{"n_layer": 9, "d_model": 448, "n_head": 7, "n_kv_head": 7, "head_dim": 64, "d_mlp": 1216, "vocab_size": 32000, "activation": "swiglu", "norm": "rmsnorm", "norm_place": "pre", "norm_eps": 1e-05, "positions": "rope", "rope_base": 10000.0, "rope_fraction": 1.0, "qk_norm": true, "attn_scale": 0.125, "bias": "none", "tie_embeddings": false, "parallel_block": false, "init": "trunc", "init_std_qkv": 0.0349, "init_std_o": 0.0, "init_std_up": 0.0349, "init_std_down": 0.0, "optimizer": "muon_variant", "lr": 0.00325, "lr_mult_down": 2.0, "beta1": 0.9, "lr_head": 0.00564, "grad_clip": 1.0, "warmup_steps": 26, "schedule": "wsd", "decay_fraction": 0.845, "decay_shape": "linear", "final_lr_fraction": 0.1, "batch_tokens": 131072, "seq_len": 512, "doc_mask": true, "train_tokens": 974400000, "steps": 7435, "dataset": "wikipedia_en"}
Each number is 128 + 24 x the weight over the matrix's rms, rounded and kept within 0 to 255. Layers, rows and columns count from 0. Numbers have three digits each.

# up: layer 5 MLP up, 1216x448, rms 0.102, rows 605-671, columns 128-191
# down: layer 5 MLP down (transposed), 1216x448, rms 0.196, rows 605-671, columns 128-191
# gate: layer 5 MLP gate, 1216x448, rms 0.0985, rows 606-671, columns 128-191
up605:137157163133119124125143114125122142069172146113053134137094109107133101092106184157124134158118167123116131119115102113066115094147075102100103139167110133115136086151072123141143143062142151
down605:148125123117071176090141088121129112128143077084089194174145109079134069102105141094143161116135189117123146152165115119091134115125082142085114160160116186145082111166156144129099114066142151
gate606:133119176145118104111163142076122135131124139168091195102102128123168101113141152109128141104148134097096141115147108150175131122153130130142104178122071144086120118146150124146131106132181144
up606:114124127133111071144090146126123093145119112145140109116120135118149077137138099174096107136114188133127152103104146162077133123104173108061104081110163121126157091137177136116107144129131120
down606:131103137166118138120099135159143115116134116115128116079165124159139109141128114151141097141143121112123159133099131123141154207125095130109120171139148120117143116141118136126097124105104120
gate607:132145148142114116125161127112123153197106136152132128119135122158119122135089161144114146125110104178138122145121121124165172190106086114095145132128103126127107128097154128111093151127114140
up607:115132157125154121130130174137141169142149136119139156131134111090145135140099136146108099105102151159142107097133147169100153090086128106093129135143133114128145082144137079122103133131144162
down607:111109119132114127108137151102112133135107159127100119169156138148118131151129097146101152157122108084160132116151139158123115127115127120219075081140128125141173123122101162151092106116108129
gate608:139120101122145151144144121119115132101124155122123113135125167147113113120064117118148095150102104131126155132127152145146109135162134102140154131105131148113123165111118125149125089112146114
up608:118129170141118095125141100139120128145113116140151106112133064099122118112140145097120141136163136098138118127159134141136092097175109122164122103153094162162172121134138173133120147126150134
down608:121112136153149108165158137137146137160137146146155111117112126156146121151141132140150122153113132145160120093134141154113124122117114154140159139151126114100135151126141102113131149131140113
gate609:144187163108106142112148092173106123115150102110099131174144109140180102095106169138074148137124142148106157123095184128124138165118097097161153130133084109161122116150164124139161146139120154
up609:123149138130113144137099157151166152118094143143142145119147136132113125156118065089108151131089120086110142126104129113136159138092112132127133104129132114066101181111116121120124120162133114
down609:117143180143144178117077105122118184096102128121138153160134126157113156147113134098143157086151125091160130106114066133120131140091134114139138121118126167107140147168135120123129160132125170
gate610:135120084066144123174143135111133161127102138115153131118121137176156096085144119135155155165130119160121110132134154105119130132113120158102119105157111096143099105113108150100090155137136176
up610:104132116139144105108096158143044090135124107109069129143125129115143131151123153186134108130150161160124111145123096122129107104104104094147120140135152089112154106150128124166135159103116153
down610:147079161155143136120117163157167118103166068112094095104107149162124150123105139148118129164138149139090166139124108089121150129175111140147137147088177122123127141081139138170162115139148093
gate611:158127144085105112158142113163116172094119101103120123125104150116110122111105135159101152107126156068141156115136150142104118114057151194113138151112081139127117095082109093124140128109122088
up611:127128123117127148136123137127130151120190135141138123094102135131139124074129117141141069171167073135132113175108098148130092084122114095137147156139134122100094149116110141148135095190093130
down611:092101090087123153136148136117061103115127122097133114086104124136116123107161123141160131179144105112198145119112130085094136116122067117125092095134130089099157177132114125104104148128087140
gate612:157122143134121173095153149112140127127137162116129112177113139123146137128091181107123132100102153115112123121133112107060076157165153145110146142166131132122161154148160100147141150102116134
up612:125091092079125093117167134130124127127153119131160162063152158127118149131123158173131145177104091122088123162111134155138140136113146125093131118121161147121088130148123158077086100124105139
down612:143120164134128138109116162154157152157124110155134133136144137087141126119154100173159100149108073111142100103104137141145135100088117119162159160125136133148124116082124098136122127107172106
gate613:105140156117134168131132137106095110143113151128120105121164172086145105126139151142131144134156083177112142117135170133116082118137135135152149127109110094178076088168150127160148174069131153
up613:097132141198136089101105145151124143131112107170068129135125130161089054134128117123080087189138146115148094108152145105124084131159167108144134171093144135100125131091131123138082142126107137
down613:111143117141121060098138155143102101144117118129117134106118161101104123096114104152162111093121137129146125142134101158117151119162162107105091134157155122168113132109113139145142117134120156
gate614:152167150123132113161111095159104101197128126100154115124132136127126146146118157096135114094123114132106129080088143123153128135151112141161114150143137080123128108148124145165136126175163173
up614:103111129157131130111145164085116098156095161131094136154108133159129125103126139115145124128138154112114169115172117123113124123091102106131091123126123113122099139148099147162095113126130101
down614:125110154139122118110111162124136157117110121088140148117150139101116137108125133154153103135166130103138121135150134154143104122135113195116112150147106166149163111121117169102115165111124143
gate615:122133171139146145086141138110157127127120141153119100117133124139123135100119120094084181141163153120108170140156143134115120106108072114143140184083143042163136114108147129139080119107145120
up615:154166119125140117128108138096117114097154120158159117071131117115112133083167169154146125152124094110182120131153119122142150123140143106151104131110164159124148157111114135082124117078132120
down615:134107129102070089090122114110114104144123136148122122099083102130132103120114145122167145137132112104157113148103127154150134093104105078152160097127136103143141139118127136129139109148128159
gate616:112136133161110145101096157090141113112121120096121115099099118120129084097142125098128150168145126140137104135109135119127120144148134132112117125121085130096145151079102104150077128154106126
up616:116165139129149113125126139094135110101149126168139154131168126162157145137126105131118148156087110147127166109122080119152099141144112114150112113153112183140106149115099110111087134131123112
down616:127099155091088071104132159136131106129113118144108146113149081106142127137142192095118093123116106123135127150075134156160158112094162127132131125127143128110118108137106139113132150153092134
gate617:128140114120104156137141143082085119132153134146111149155135155150126109119172090144138123148217100136139097111105178137138085176133116132161108123133125115127083139162104136145119111162161105
up617:111169104171157111147134104140134164081133112125121111074151137102132120145107133126139140150136122157130057140170123151156124144113101121118132123139127103099126111174122130140148165088110160
down617:094137095137103123167123157150087129118117097154116151117137128140147133139169137109127155129179135113110106124098153149118106142156106112179180099131150135129114167081120138084108153106159115
gate618:140147109101121115156139140159134137127119118124127164153097108115119152128154142144114134132141104135135148057139143179157191109138183089155156109116094104121138125124105131148124180122126155
up618:112119104182104192127105121142122135174151122134137150121144120167140131143135152128088150108153117156079088127122136188096173174116082148077109137153128109098152078139177114099165125149146112
down618:081154085161122188107136121154101151152127135134130156081152121161134110131080114157130133130104117139156088173080118138139118132114112128097096127135134172122122149157150112156114123133153048
gate619:126167114124103121163103186135080136134157141079151122123163062161107100120109113104105175123178167143152086169148096108152145152141086151104091117155115142105137171159135147159106124120093089
up619:113098130100115149146142116160146154142173157180154126124158160127080109093132132154167087111140089121107112119123111112095136158096151119113141137158157111094107122176123126066131123088141147
down619:167138098152093103162149144133113150137110077125122137151150130171077149092119151127155155068128134126100136106121079146118151128151122130107101115140154057119129129135131145093098120155096130
gate620:125125085093112117134107156113155105134159127105114122131111133137140151174160166134155123157157088144109105136134089100113130129143193151114157140151122143102127118137097116123078132136122178
up620:130149159119104103161157142085162116107174131102068126095116149149126125117104140147110105106117103107143151125086121083140154108111137115110115119096173129145131152157140129155152130096149155
down620:155135136122103100105139149071153078139181134135093128109097098152161150137179148137139146158115134112126110147141081115117160154115153133120138144151168099115156141106079132129108097109148146
gate621:119137111105134170144130100098168155172151146139128166152141090128180099158095142078068135149140063112117124082117095139117131135113145151098124144129133109123127139086115148138109103125120159
up621:093140143152138111106135128131141110100095121076112140152126141098152128122104113128109113151167113142101093116108148106172122142141101070168113135136114097192115110124172101110077161095152133
down621:110129097159115121118145110106131155177150133129141151084147133145162109119119125119108138103143128144139114106133151094139138066121139094106162124146136131100108096128102117124102121142111124
gate622:118112139175149142149145132134129122097116169157082123126120165182110081129121163139105133129161102105138145125123149146143106117134101130145118120140136100138122100139159131141134143155148099
up622:139127153100144149146134101103112122125096140111118132171141103113139136149130163115136093150104121121108108137121161113119162124069149090106102102075147125144126133143112134124154126111137181
down622:142090106129116100135129118144123110103144118116095125161150145161136092118140111112139165123156135142153147155146159140143129131125122142101115166113114162082129164092110084133132151120083127
gate623:122154092131144128148137132118122162118145120097145115135181143168130109094111091123104135126125100131119114121121143112143134128146136149105113139086128108102124121140162146148151133122109116
up623:074136096132131110128178118113067145154142128171132077060154145128127146155171109122141124126090106134134129181093128134093097115135147187145174092124145119093122123123127176115133108124151102
down623:114139104124143107057138119175111107131109165142147065122074151098111172182149099137167102102117131115141109135090108140097147150138141135152093119183137077150186159107152135102110127159131097
gate624:124152154129101121072102098114158096184141134158127131124116168119109083139115111119093142164087138117140145180129172108132149155070200127181091122117129114121071100127137100131121127163145136
up624:165144098135096113107092159133128139124168139138137119119146137125115148117145146139129113103149154140120173144087081108108125085094092121192159116097106132069105129103121140119131099138129109
down624:121126151125137080117138123090158153137118129144095112137140162105129117131122130100043150175148150118148148125133155112166122121119172098155157147116170150082086140138147147097145109111099172
gate625:158121162123145105104147119133106145130119168094167137150126135086136127113113140130126105113100107116095121149139149147141151141137139138150155133129113113132107135115120169136066160147120120
up625:121147099101134125118130161109143105110093130121108108137128139165138113119146116082119110112133112144101078120122117149107118072141095122108109089111098171140156122122089112099141129132115108
down625:123104085151149106123094127121152155163145112126091121157144129131141126120129086141121139102149131114132165099094103156120166132141104143148099123125139131125122128104127127123151114102126106
gate626:130105161141133112108140113122128079180125137151144158116141054106124150114124148141141102129122107083092171082119126115108116109144120149145134103135126124104133157096129125113136162093111140
up626:104154108141066131144114141105124072118117108159134134112135072071156085078157154127193129128130063117132120087144128133136082135170143179153137093093143167152112160107134143151116118132118172
down626:100141155190123161135128163150140106120118109157117133102113111079146126083131172099126104120137123116067135099111120131122093119113139143155125165096138151110103112105125118123126154098140072
gate627:160171122117137141118144156137075090087144090113119134112122147144128120098153162126150111130160142117143145144110088096120113173158120166188155116098113124159140169148131147129143106120115148
up627:101138098144113108156132120154108139090130110129200108118127078141127124096125170083125148128130148119131159104185157111126132143124133108138156078126162142113071118085123126078127108097138094
down627:155156111124140128116139125065141100192081108120085138123093079148134113126121130133156106132117136136162101110146104139143136134108119137154128155094111107105145136132111133126069124146104087
gate628:115127160139089134130100116176131142155138127150162102147123117129081136115151139153125107087136175163150125171145135109138140084152113128156099100160121139166136156142109099141164113092074095
up628:170149117131126149091128134171156143169135148137110099123118118128135142144100163166131069173117128130155122116125107145181118113173123138138113149136120094157090101117149125127135169143157135
down628:166136101148123094126137116115116085144126158135156117124133121129157136120124138189158123148187132120151109115140138119134076125116141080116112111163120179142100120155083138126148162113106159
gate629:111127100107152142120110173101094118184129123147160160111122096161139089148105126159121123099140133118176129127141134099144124187119127149138123142102143122135113091097118092158132117123106141
up629:140148117153124104137193073119166138109104144116143096152128154098109133156162087108115124103168145092132156128062111105113140137123125112083151125139081133116155106152177126124133143112136114
down629:116107087151112121133162112105114143116110171123141138164098124125114128096121106123085124119130127135152135096158114105122154131097162118112104169118100151109116138100160143151187101164123139
gate630:119154133106102150153150122111092112152117120126073123195140121082130114125171095112177147158079146128123132112129171140128124122126159167137105124168131104132157100171152117151140121131143089
up630:178161090145085071114115116125133137113149134153146107116089161117159104154150115115146136111166099130134064093117203131128165147147152149161145162135106094109140096099108144166131141108154145
down630:128078137138115121102126115114123107132084148108134109108179116098130154124133195095115108139141085116099126133143142109138134110115142128118105167139144135178133138091108134144126147134122130
gate631:128145155097158117111129111151121115160168123134129126099134148125148175120121168098112169110173125117111136108141141162139130124150136145114115149122132076131138161109110135146107091149120135
up631:162085106100139131148136128135127086125136097129164107120150110081147138115086144095135100148134100124118157121134136120142120143061136124107138102148125129133111162127120096158135101099111196
down631:134103123126124127154156101153144105184149157136121165147127118114090151125129120102175093109085086102109125142117145088134102112138123176114158124094133159087173118105089147126114145124124110
gate632:168116131136106115112120140138124107155141105122144103117145093163131165123119153124102151138132143162110105168105123135058128150135138170135126158141161123097137110105092085131077147146115113
up632:111114104111154108125165087115129148136165122127136106155077160145148125137136138116155132149173135116138153129126094189145118128152105090092111137117109110117143089140109106085131138125146133
down632:177122139115163158126113093127093131125125129123151162122118124122138086142110085105174133080115088124125126096126131135112099118119117096085125134121154115134131117114157133123144104138143124
gate633:104124142099082137124132114106117154113106103173135137163130121114151130143100136135121122130185091143108154144152137111144115134114096129145143142135120111114177074156122153170152129158164129
up633:115144179111129127128098142129145126154122116145136103120110141167093102094146095118137150158126188122123114135129173152158097091121170153144132103177147124095112117159139181128141102138106150
down633:104116164112149103098110166134120152123108125133136121092077138086125100119131100134157132143143147133094115104120148090139155077144130154123136118152111106118130134119143156116124111087105141
gate634:154127109125133130080169187095102126136156092093132111110137104130169166107084096177167152147116103223126101100125144102085120166120141108108161112147094144102107113120136146099092101111154133
up634:136150152146110113080160102149119109121196146116141145126153121150142159160113156159117121084081134122119112140148132129095123172127106124119144067135115122073120092090102134121093133093137147
down634:161133102127139111091130167120117121153125109118152136095151122114139152111114132104133086115118130174120086173154126109130148169103123130105177119147095145140157154158109157060126078116163152
gate635:098106164141129135143163145168106119115120141113082139192134133130127160129106105148094086138110116183103107166144102112127146155125114110122137099112085129084123159154105156157068142126083124
up635:068108166129103113117156116098123146175139158096150103135181126104088108116099123126097170135136099140154130131132113155113166144122133156137175096100163129123119137130101141109142092124118130
down635:095117094142131140113125130159117107123150142109119086170132092118100153130116110134157157129123088123144142102133119107116168159138130098146133098110177143122111147153128133115160107130104130
gate636:153107129063152157147135135143089063172125125092155161113090116084143139093069121122142148135114196113161107128088094117172068102126142122123171106137157120136121168094136129154116176120097111
up636:110138151115139188132120089138115074132104181109160112074106111114115137117134066121102130133144145103154133114150114119153178130155144134177134179107107166102122137093145130190105149133129109
down636:109121138119166132147102161149134085165102099114098073149125119162111115135101163142135090113156133117136099110102116085172159107091131133147135109106144090138111107127162120105107105118124115
gate637:111135119117102091120109102097123123124103121127115169117124181142143167141122155136113133091136098134124128152161172119126099092138142061110124104118115102132131118143154117092138099148105111
up637:116143131119180183145098162145121143119113119104165114130137106125164058087132130125127134149135156119134142141148139149108148119137134113152144141142149130088155114149162166113118137087124153
down637:157153145146131148141095081137112143135095100119116110100085140140148150123104146061118129118088094131137135126157156149111118139157148124140161149113120113132131081102110150150077136156115120
gate638:109043128106127168102141119121133135109106127156088154139138111121135138117130120095151117167073134124147098126128116109144142125156139131145115078163113111123145121146130091097148109129107130
up638:091150111118138117164126141133118111125102166125143130114123125128113125135111118187105135103120125101136123150105162111139127116109116129122144142127166157085172106180140135093148170119057141
down638:109124100117140102129121112137097139124132099153123150135147131147122115079144141135128165105152090153125114152091130146116129125116139115141163134138135132135112143108124110147117153142126136
gate639:159121128105173103120138119122161121106152105121156159083084115184117112120122124125136110139132110134101163109124110145098089125132161134132100085098106119119119138144161138142122161156135065
up639:183102123119204149126149150095133114105128109114122175093110080129097109123157175122152131164143134141125139174109114094130129134124166129099142104131128104068150115138164112129141142136085108
down639:159139118106180095145146128129102109125138104119112115086168079111143128148098121108118161103153152119106133148110151137137137082121178156126125129113102127128117162123094147154112133137164098
gate640:141131109126096130158137124121164152119114120158109128171163116127120089140112078095097119172122126100125137108131168121124099106134091135117149127104112105106191115110124128155146161172126096
up640:092109138143143146150133110151166140168129110126105099174138125185121153126128126146112135100151115162127119196109120103080141140105093119094131101115063128145133111112126142154172115137139114
down640:109103145171106115162167148144123101160144112131132126171156086164130186091077145119112135138137111115147138169112135111079115095092127109122113139127140070108128156121120166103120115151131126
gate641:157126173157115136140103130151124154149135129129140146136141130102119103127110086137131107166122131193145100102133157075113107125106114150109133123129121130139071129113158133125128161120092145
up641:133147128116113137139127115101149147113144177156107142123112154119099160128178130166114131070121119111078143160132116090102093117116152121139127110122101103126125091108097128124110125127171076
down641:155136117112135092106119111094118140123153109132115101159145152107103125143105137153125105104109097118134150160125119113099100094115125120134120134119158122131136149151125092114127086158139106
gate642:153117114100094103112141125126146127158116130105137094106119137095145115126148111117144165127116119153147118191127130125137139115141160164143123154148126123131141149149136142128126166112120128
up642:121095130122120134052145149095143136184085123145131126150181117137088127134150134102119185116091171155132167130086104178111123139128158122118127095094124129116077115143137122079097171170135105
down642:124119113187116123116136132110157147159130139142138151134175097101128186111123134128118124175158100112109147138153151103098113186134098163162138131110071119132132109111154127152114116086121134
gate643:146145128113135161145114128143182107110138164120167129103122086136146125125129147115137174097119116133111132129118113120122127117107078116127157113125095067168086122148147085099134162152110139
up643:119119165116088108148111137188125142130159109106146105140131097128075129161127115158100135123117101156102120149127149120160128152146126110124093165168164094150102137191134118120120104112123100
down643:128183146125111108091129123107134122142160118150112083160166112101109088145145112112124107119120101098095128134123126127151190145131103123124107124153137102110154154120115109147156152114097148
gate644:124149143110106143106151153148107118082133129122173135159142104104135138145146121120157107135082090106159096130141127077091107121146164109096116118131162111169144134129112106072045165081156118
up644:102158109118137131130153099166112137153166126144160120139162115075117083122138129156101148148121139114134118142127115140186150158100135075134091111171100100153121079140130144159132125123110176
down644:127114107114140083113139121141123110125152145132174112157104099148163139131136104132103128150154160123117150131151119134124161128099136091068133116192136139093088115149143134125120112123124153
gate645:153164153125107117105130109106125121134126130123132181146149142090159092190134137151134104137138147151126151164118102114106118106141094114172117148150132083135137136130134099099131117151119124
up645:148149171111142156096131130119126118119151108123089151123098123127120108158103138113118175117131119128130136115113130112148141117099124131140145135094127110107150126105110111123109148121142169
down645:155150149087109170115164174106109141099140106099094120133136154070107081109108127116114157141125108129160163131089117146143156131158117104106151119114172097115160128149137132125126155119147111
gate646:100128130128087132123121112121118119138132107169140163104122136109173152143119104134112115132110109117134141135138108138101107097187133127155138175091133131119139111127152093075126171140165150
up646:133148147120143188157150100159169124122114117104112154080114126152121121151132144140117114120130156143168092117112138139151106134161154125172152131116108140063143162095113117102128099147128115
down646:124151111139121088127092163117133125127177114159144135163085172106115152130097137126128137185131141110147129165139135134152128096119114109106123133120164100137135154116131163142139145121139133
gate647:097137121110106099117135120115171152132158132132081086165097103078136113134182125134111139134143113140145095157171141137150121144149111113097181111128094109148116123156175113133136102137109078
up647:121101174112186121100072141096110099113111151129159119133164138140121148116113094129114125119196130156088137136139171099171122104071095126161090125152115115119111149075120130130099131107125176
down647:111123107105153123100142124102170138116135137168186107111107134122157134102182128094138134144159104103148160115135138123121141134124133132140106069111138140121101140110123094109092089150119132
gate648:169146135164147131145088123153116143175103117136132129107112120090162098137107086151127129149118148084137150178093127129102140133158115170106116127138083154084170118100103122125105144137134092
up648:174082120103073132135127065109108076135151099144145118115107095141159110137111084182139121152107102112121128137167154117111115113148109160101106102154168139121123089105145090098121089125125113
down648:128126160081109113108111135121097158126134128103138118110128148126125109117073114129129085124154149121111147109086114128114081122142154116176118066100117151104127126124129123135100098114106139
gate649:171154128118113146150138080127114131140132111169107145067106120135114099168131138150112124093148103164147148170146175139085120162136134115130137139126117142094144083135138072153153166110115167
up649:135078129103131121137120138101089070149179111114138132122136095132152084118164104089112082152117129105132105154113163102143070118167166121150109117190155103156147135133126156116113122158175119
down649:122102100104135160088145176098097108134136104103142127147140094140125096128143123133117131182146106069148145183140161144102113143154112140121135155123139129113114088148116118138103076100069145
gate650:137150106109098116134142132135107153129137148132157109151110144141129138141151121145108129171123151079138105166119133116147136134115133114148096100118147090157121068133166151137125156115095145
up650:111139127132106112117089148142130175109110098149150182150103165113125111123105158124079090111140113120110131149100131130115163089151157126128100118162125147122110098139104076131134106120134093
down650:110102111133137115113128120156100141118146114113137110103106112095111108124113103139114155111140172093113150142115126088138126140116166113105130150123160107162095090100177130137158158137106171
gate651:129127175134095106063159165133072164158123097176147121116132116075134133102142165191125137143168129091155107103104118135108102125089161145133087152133123104128096117156127122108124141154124125
up651:169106111155117099187133128116143118118174121102135142105143115088137112143142091118116170096137147151125136111128102089129185126102116163098138104116145145120148100112169151153127074124082137
down651:114148136119137148148140089107119108120129139123118130135132113121154138117108134145140137150145059091120109091127130124102157083132136131149099141113118146130128172115128115150119134122127149
gate652:144093136087133155108142164108073112148106147095103116134123086141128090120108079152120147097164137129169102145117140107136142114169167171103099076145141132095119094106112117104125143136111109
up652:138112153094150139127168139105134103138150142112148133127131118112115095123174134115119154116179142140130150131093113131146143156130120134119149114124127139109127098123147131123112107093121130
down652:107126123083132152132124145136157106145115118152138154089161127131110119118123155126143131102157097122165134131102129102134132171159185141136104107172120096108111108132101059131133125075133130
gate653:152120116149130101140194132133102110123149099111139143092144151147098125141103121092136117136136150136155137157093130135138148132154127106160129128131141122116114108164120105139127131140101168
up653:093141139130122148140118082153133176094125166145157138153139118136143126130162115105154096155119143109133112177138128096129117107135129098118083119176158144147112176129102124135088131138118117
down653:139142127133128155108111107117166156069124123115133129187112140081147116110136106124082158145133126143140152128128102100124070151115144114127100114133172087128112135157090142107150116118172100
gate654:125109112111063193125106139093151130143118089138148145099114102172109151154100169112109109120103125115107169071125144129102178133113095135106112157184158107161132146118208105097148145131140169
up654:130155118135078160147148159128140150147136141099122131134142132079104137097088132106128123131157176163138087133152143141160116139150128116138144129133123138120148095187136095126186125129125160
down654:129097094148110160102136102107109176125151123140115137128141124093128154111082147109155115146095110136152153149108145117091135161113130105105130132135123107097108131167108101153133132162141149
gate655:127149104173108133128126086087116145162157145166145135159120141111092118102137132132145149122105139103148120144142141156106089074143099120118159153155135107162129091133174127150135118117136115
up655:126133145119091127144160126090130118103136151104113157104134145169115114129113148111141122128105150148153166124157112155072142133140143148152119120088118147142108066134153123172063056140153149
down655:105146140119151096117131168111112135127177097138140113089130091126124106169100092143116161133150113131183129174111120106082117133162114100154157133117132149125109132172120087164088173131150110
gate656:157120132103189098141156117130165117112152127150082132096142121100106149148162161141127154106137126098118120148151095075180160112079079120136108139166122117105104095121152141144117087139143108
up656:137104107123094111133193124133128085097139122150150176087157123140091144145128091192111100146140141098151145122165105140121128169117151132109088130153095112127142151101168151111108161108092119
down656:131144076118098166081095119086130140059136137129124104131130104151150138095065125132147165120166106087125147116116117127157143102111164152130096129095110145114121145151095153086112134171164118
gate657:108151126099168169150135149160148143144119211161130112116178090117119118149115117174136150122104157121078135148139124115099147166103138145119163152120117191070166060107184111096121146146105097
up657:163154120100141136128107099104095140131149086128102111105115149155115139124160114105115101109103070178125109130142133122114122122131122105107094095118132097147099164122108144090117092154153075
down657:146141127115107130121136097116109128130109164095179137133128157120111166110156144148121123151141143122150155110098089146107129114126129129138096145119195112167109143145139141125140147114192122
gate658:115137125137105141121111091084156141099131157151135097127159112151090136116128098122109094125119136119102134133123144139085120154132111162123107141138175151117125107131122083165135133136150138
up658:126161125139113137110133112130141148115103143136116100127119148164132149102121154123156158142119093116097146100119160157103125144100129186095121096082107097142150130100138121155141102149115092
down658:132098154091117128124121115124119104159151109118107110156138129119134153130140105163120127089122143136135129119118143129130133141121144101146167139139140132140126147173146112147110142112151128
gate659:168151144135124107123152159116121094087145179154124150126144121114170120151114145130082131142149116133109128119144134106136103131149129153123166112113137151117092122150118133096145117126099163
up659:148118097122148166095153144109156146097162140169104128103121128139099136138136125124136103146116129106097123097139154164137151103164126108130086107138153157169127094132159136150139172131095109
down659:166106121148112137115143101104136118121130145104119114099133132108117129132110127095124091153124164117098103148162142110138122121162070142118128180144133149120120120132130140186106117158092084
gate660:143154116107109121152112155127167124141126135114170113107146118136146094184150136130126139138150106123125154123106138119149128153121116131135100146119112164103106157123148086138147083122159133
up660:112133136120120170161143127133149105131124079143138132144175095141116119144112126108152162133129100138104138100169159122086156132136161142107115145107143133127107134108140144133146148127155109
down660:132093081143108120143106146122082116096175154139120134125149139123137134145139092119151108117150112124139165104135095138151180121170088120114097117117147082109132110170141129124103077140117143
gate661:113116106120154158093119127155112141168136122136164117140087124102140122117150107113135147116165146154112168141117121137125110166085078115124129124121093119082125152128168170147155163121130107
up661:111135111134141171118148148084129125141117151133111130159124122132141116118122125146170144102126135151129096165098106116134138108116154123098170113132129115094111138115148132143078122140155093
down661:133146116085116135090123151146127151154154135090127111120083106138127127095144101129118096138138120171102127097141129108138119123153100160142152130130165114141115159169098110100131125094125135
gate662:141172140160128119099091139147073138163153123167101118134088108124139145126138142150141115142141183083146147109145143161130155155146173122116108127143098122148134127159150124147126145182144125
up662:097156133139133186082064120143085158087166080146121072128114153159097138102160106127127123107176137133119151114135105094146111141135116144147140106113088135109100173145091126202139113165111101
down662:135104120157106114113138097114124091089106109124113149126142118084085070138118163124088130152105153119107102094132143157118128151116157103147119110147115130134120149074072130111080098146107110
gate663:147134132156134172161141138161138142130128140138102180119167169124122086140098084113144142163148102139133127138131132115087133132121132150093120105111113155104128132135127181162146122112132123
up663:076081122126125144164121099126085114124106103102132109109130116112082139106123121119110108088097158113105127140098156154129105141118131090103119111121113126111156125109127109131070146141088120
down663:105113111118121140114131102133148117110141133145143105157142102100124154106146149111113104119081141094163118109129163157105142166114152149130148154125152153087168179068165145115165101140108132
gate664:124144172115138111146136127156131128149124140128131113104127108101150101098137111159123120128125129127111139141135119112146097145159140123107187108126158091070136125100114106083134139130120154
up664:093100122106119174114090119128114128149139126165125112132107117099104162147141106116112084122102081094135102136122117130112125128125130117145174133147113143121113107110100107106134112137123107
down664:112142127157136133155093162112091143135108128116132112138139121109180108083108133097129130137108099151145113128147147141131118141144147163097121119121092154150132140126123154125145128101146151
gate665:141185145129129137130153163148085131116136145131142096096112131167099172103134114157112145134123117121104093140147171092103111173130146145132129113112118093131169115143128133098100149132114176
up665:118090178127150140095129134074160108176094153156127118158126078149160142110134113112170144088082133152124139093093135144132147121103087152074069136075150171104098126126128151161119127109144087
down665:111153170189093155116135100119126126130111147154126098131115123116112172084159150122068142153134135091138113123101128157133127163140138139132130121166102121157123166117121176113161121120123110
gate666:153102143142163138119153107183130155100150096130112134137153084096136115146155142170137149161139115105112090170122183139131135130145165114163142146140105071127149120082135105114124161121115143
up666:124147091119124111093116136132078088150104103087081127131119135115144135139103135130115115105096131119104156135100152166151132132152170127096146090125117104128136136093140109172158106179128132
down666:128125120127089140099133135132100089176113121150125170146150160122136123126146105155165103119118145140140110153111149119132094102145139099120150143147155129127136116140148121126075120130139100
gate667:106160152117166118134092145121144140175095124153070129159155123138135130116161114123137128097062101099155117146120136123107112159200122083146120151106175107097108135132135137129111132143133136
up667:143144107153164145085101162110142151161142125166108136123133161150147100119118120120143129120098129126126094114118142157131094149148109154138122156121137131139103093086120106116127114122162113
down667:112163158127079132117126161141115109137133130119144161105139115102132119113094137100081095152106067139153177115159107164145124091125131100115158103161100133145170149150127135159139147121106108
gate668:184118158099106124112144086139134111121158110117153116106130157113154108151125173153125144173130137134098151097089112180140161154138100122111165169110137099164134134153149147117136135073090120
up668:174093163129130091101070083112122126146127103137092077150128102116071159191127190160153154150157098127082094090145161148135130100101166122134087152132128095132120091135137078131099137127118116
down668:115114136094126142115110116077125136158122130086175059118119091161091118106185162139169127124143152088141156115123101126119157156148130115103144099160124158146095084137122135150134171169130124
gate669:132121112105120096160119108135177114106115120111154110107156133169160142125107112150130134098151135109120158105101144148125163127142101171109113115141064117122100153144135135126147123129162163
up669:163092151126101128123116181097163097160103109123125128154128102102119118135142140128137113069097129181156119141133081112116138115147120150124140153100099115110115120148136125093100112135175123
down669:172141135153105104147135127103138148116106171114149076109125103142152074072122164088150143116131150110130120117117155165093135122143122201105172178113139121106120160211136141100138097177115124
gate670:096118102159091170157152166135103095140164105167071106093146130108140125130141128129112154213113118134153134138097162129098129134140154107104107111097125112120114097146113091128124135150114128
up670:103107080118082100100134120162141115164115129129120167114144151167141138142107101137110163105147145109168069087094106080134124124140111139164166145192124204113172132138133147157139083133133143
down670:122083130121088117157092106127119132146139161122117206138143139150092113115090100138107160142131099086123112083133136115141139129170148159143089098143165148134141105079114136160127117136124096
gate671:126101105127088165087149087120143130133119122121152138133117130127149139122104112132145131137130184085092116142085106104150163137120078146109094123101116143123096084141088120154089163131097179
up671:102171157103109116126132140103134136131144147157101105107125095078115139123087157143108141132124144125169113164145129100141098125153095107110160145140109105108176093138124110105106119134106125
down671:154130114111151088115138141124154128093157104155123155120154122101103090125129174158107133120114138109133141177109099178153118120123111105110150144120151100160156153158098106092138142166180144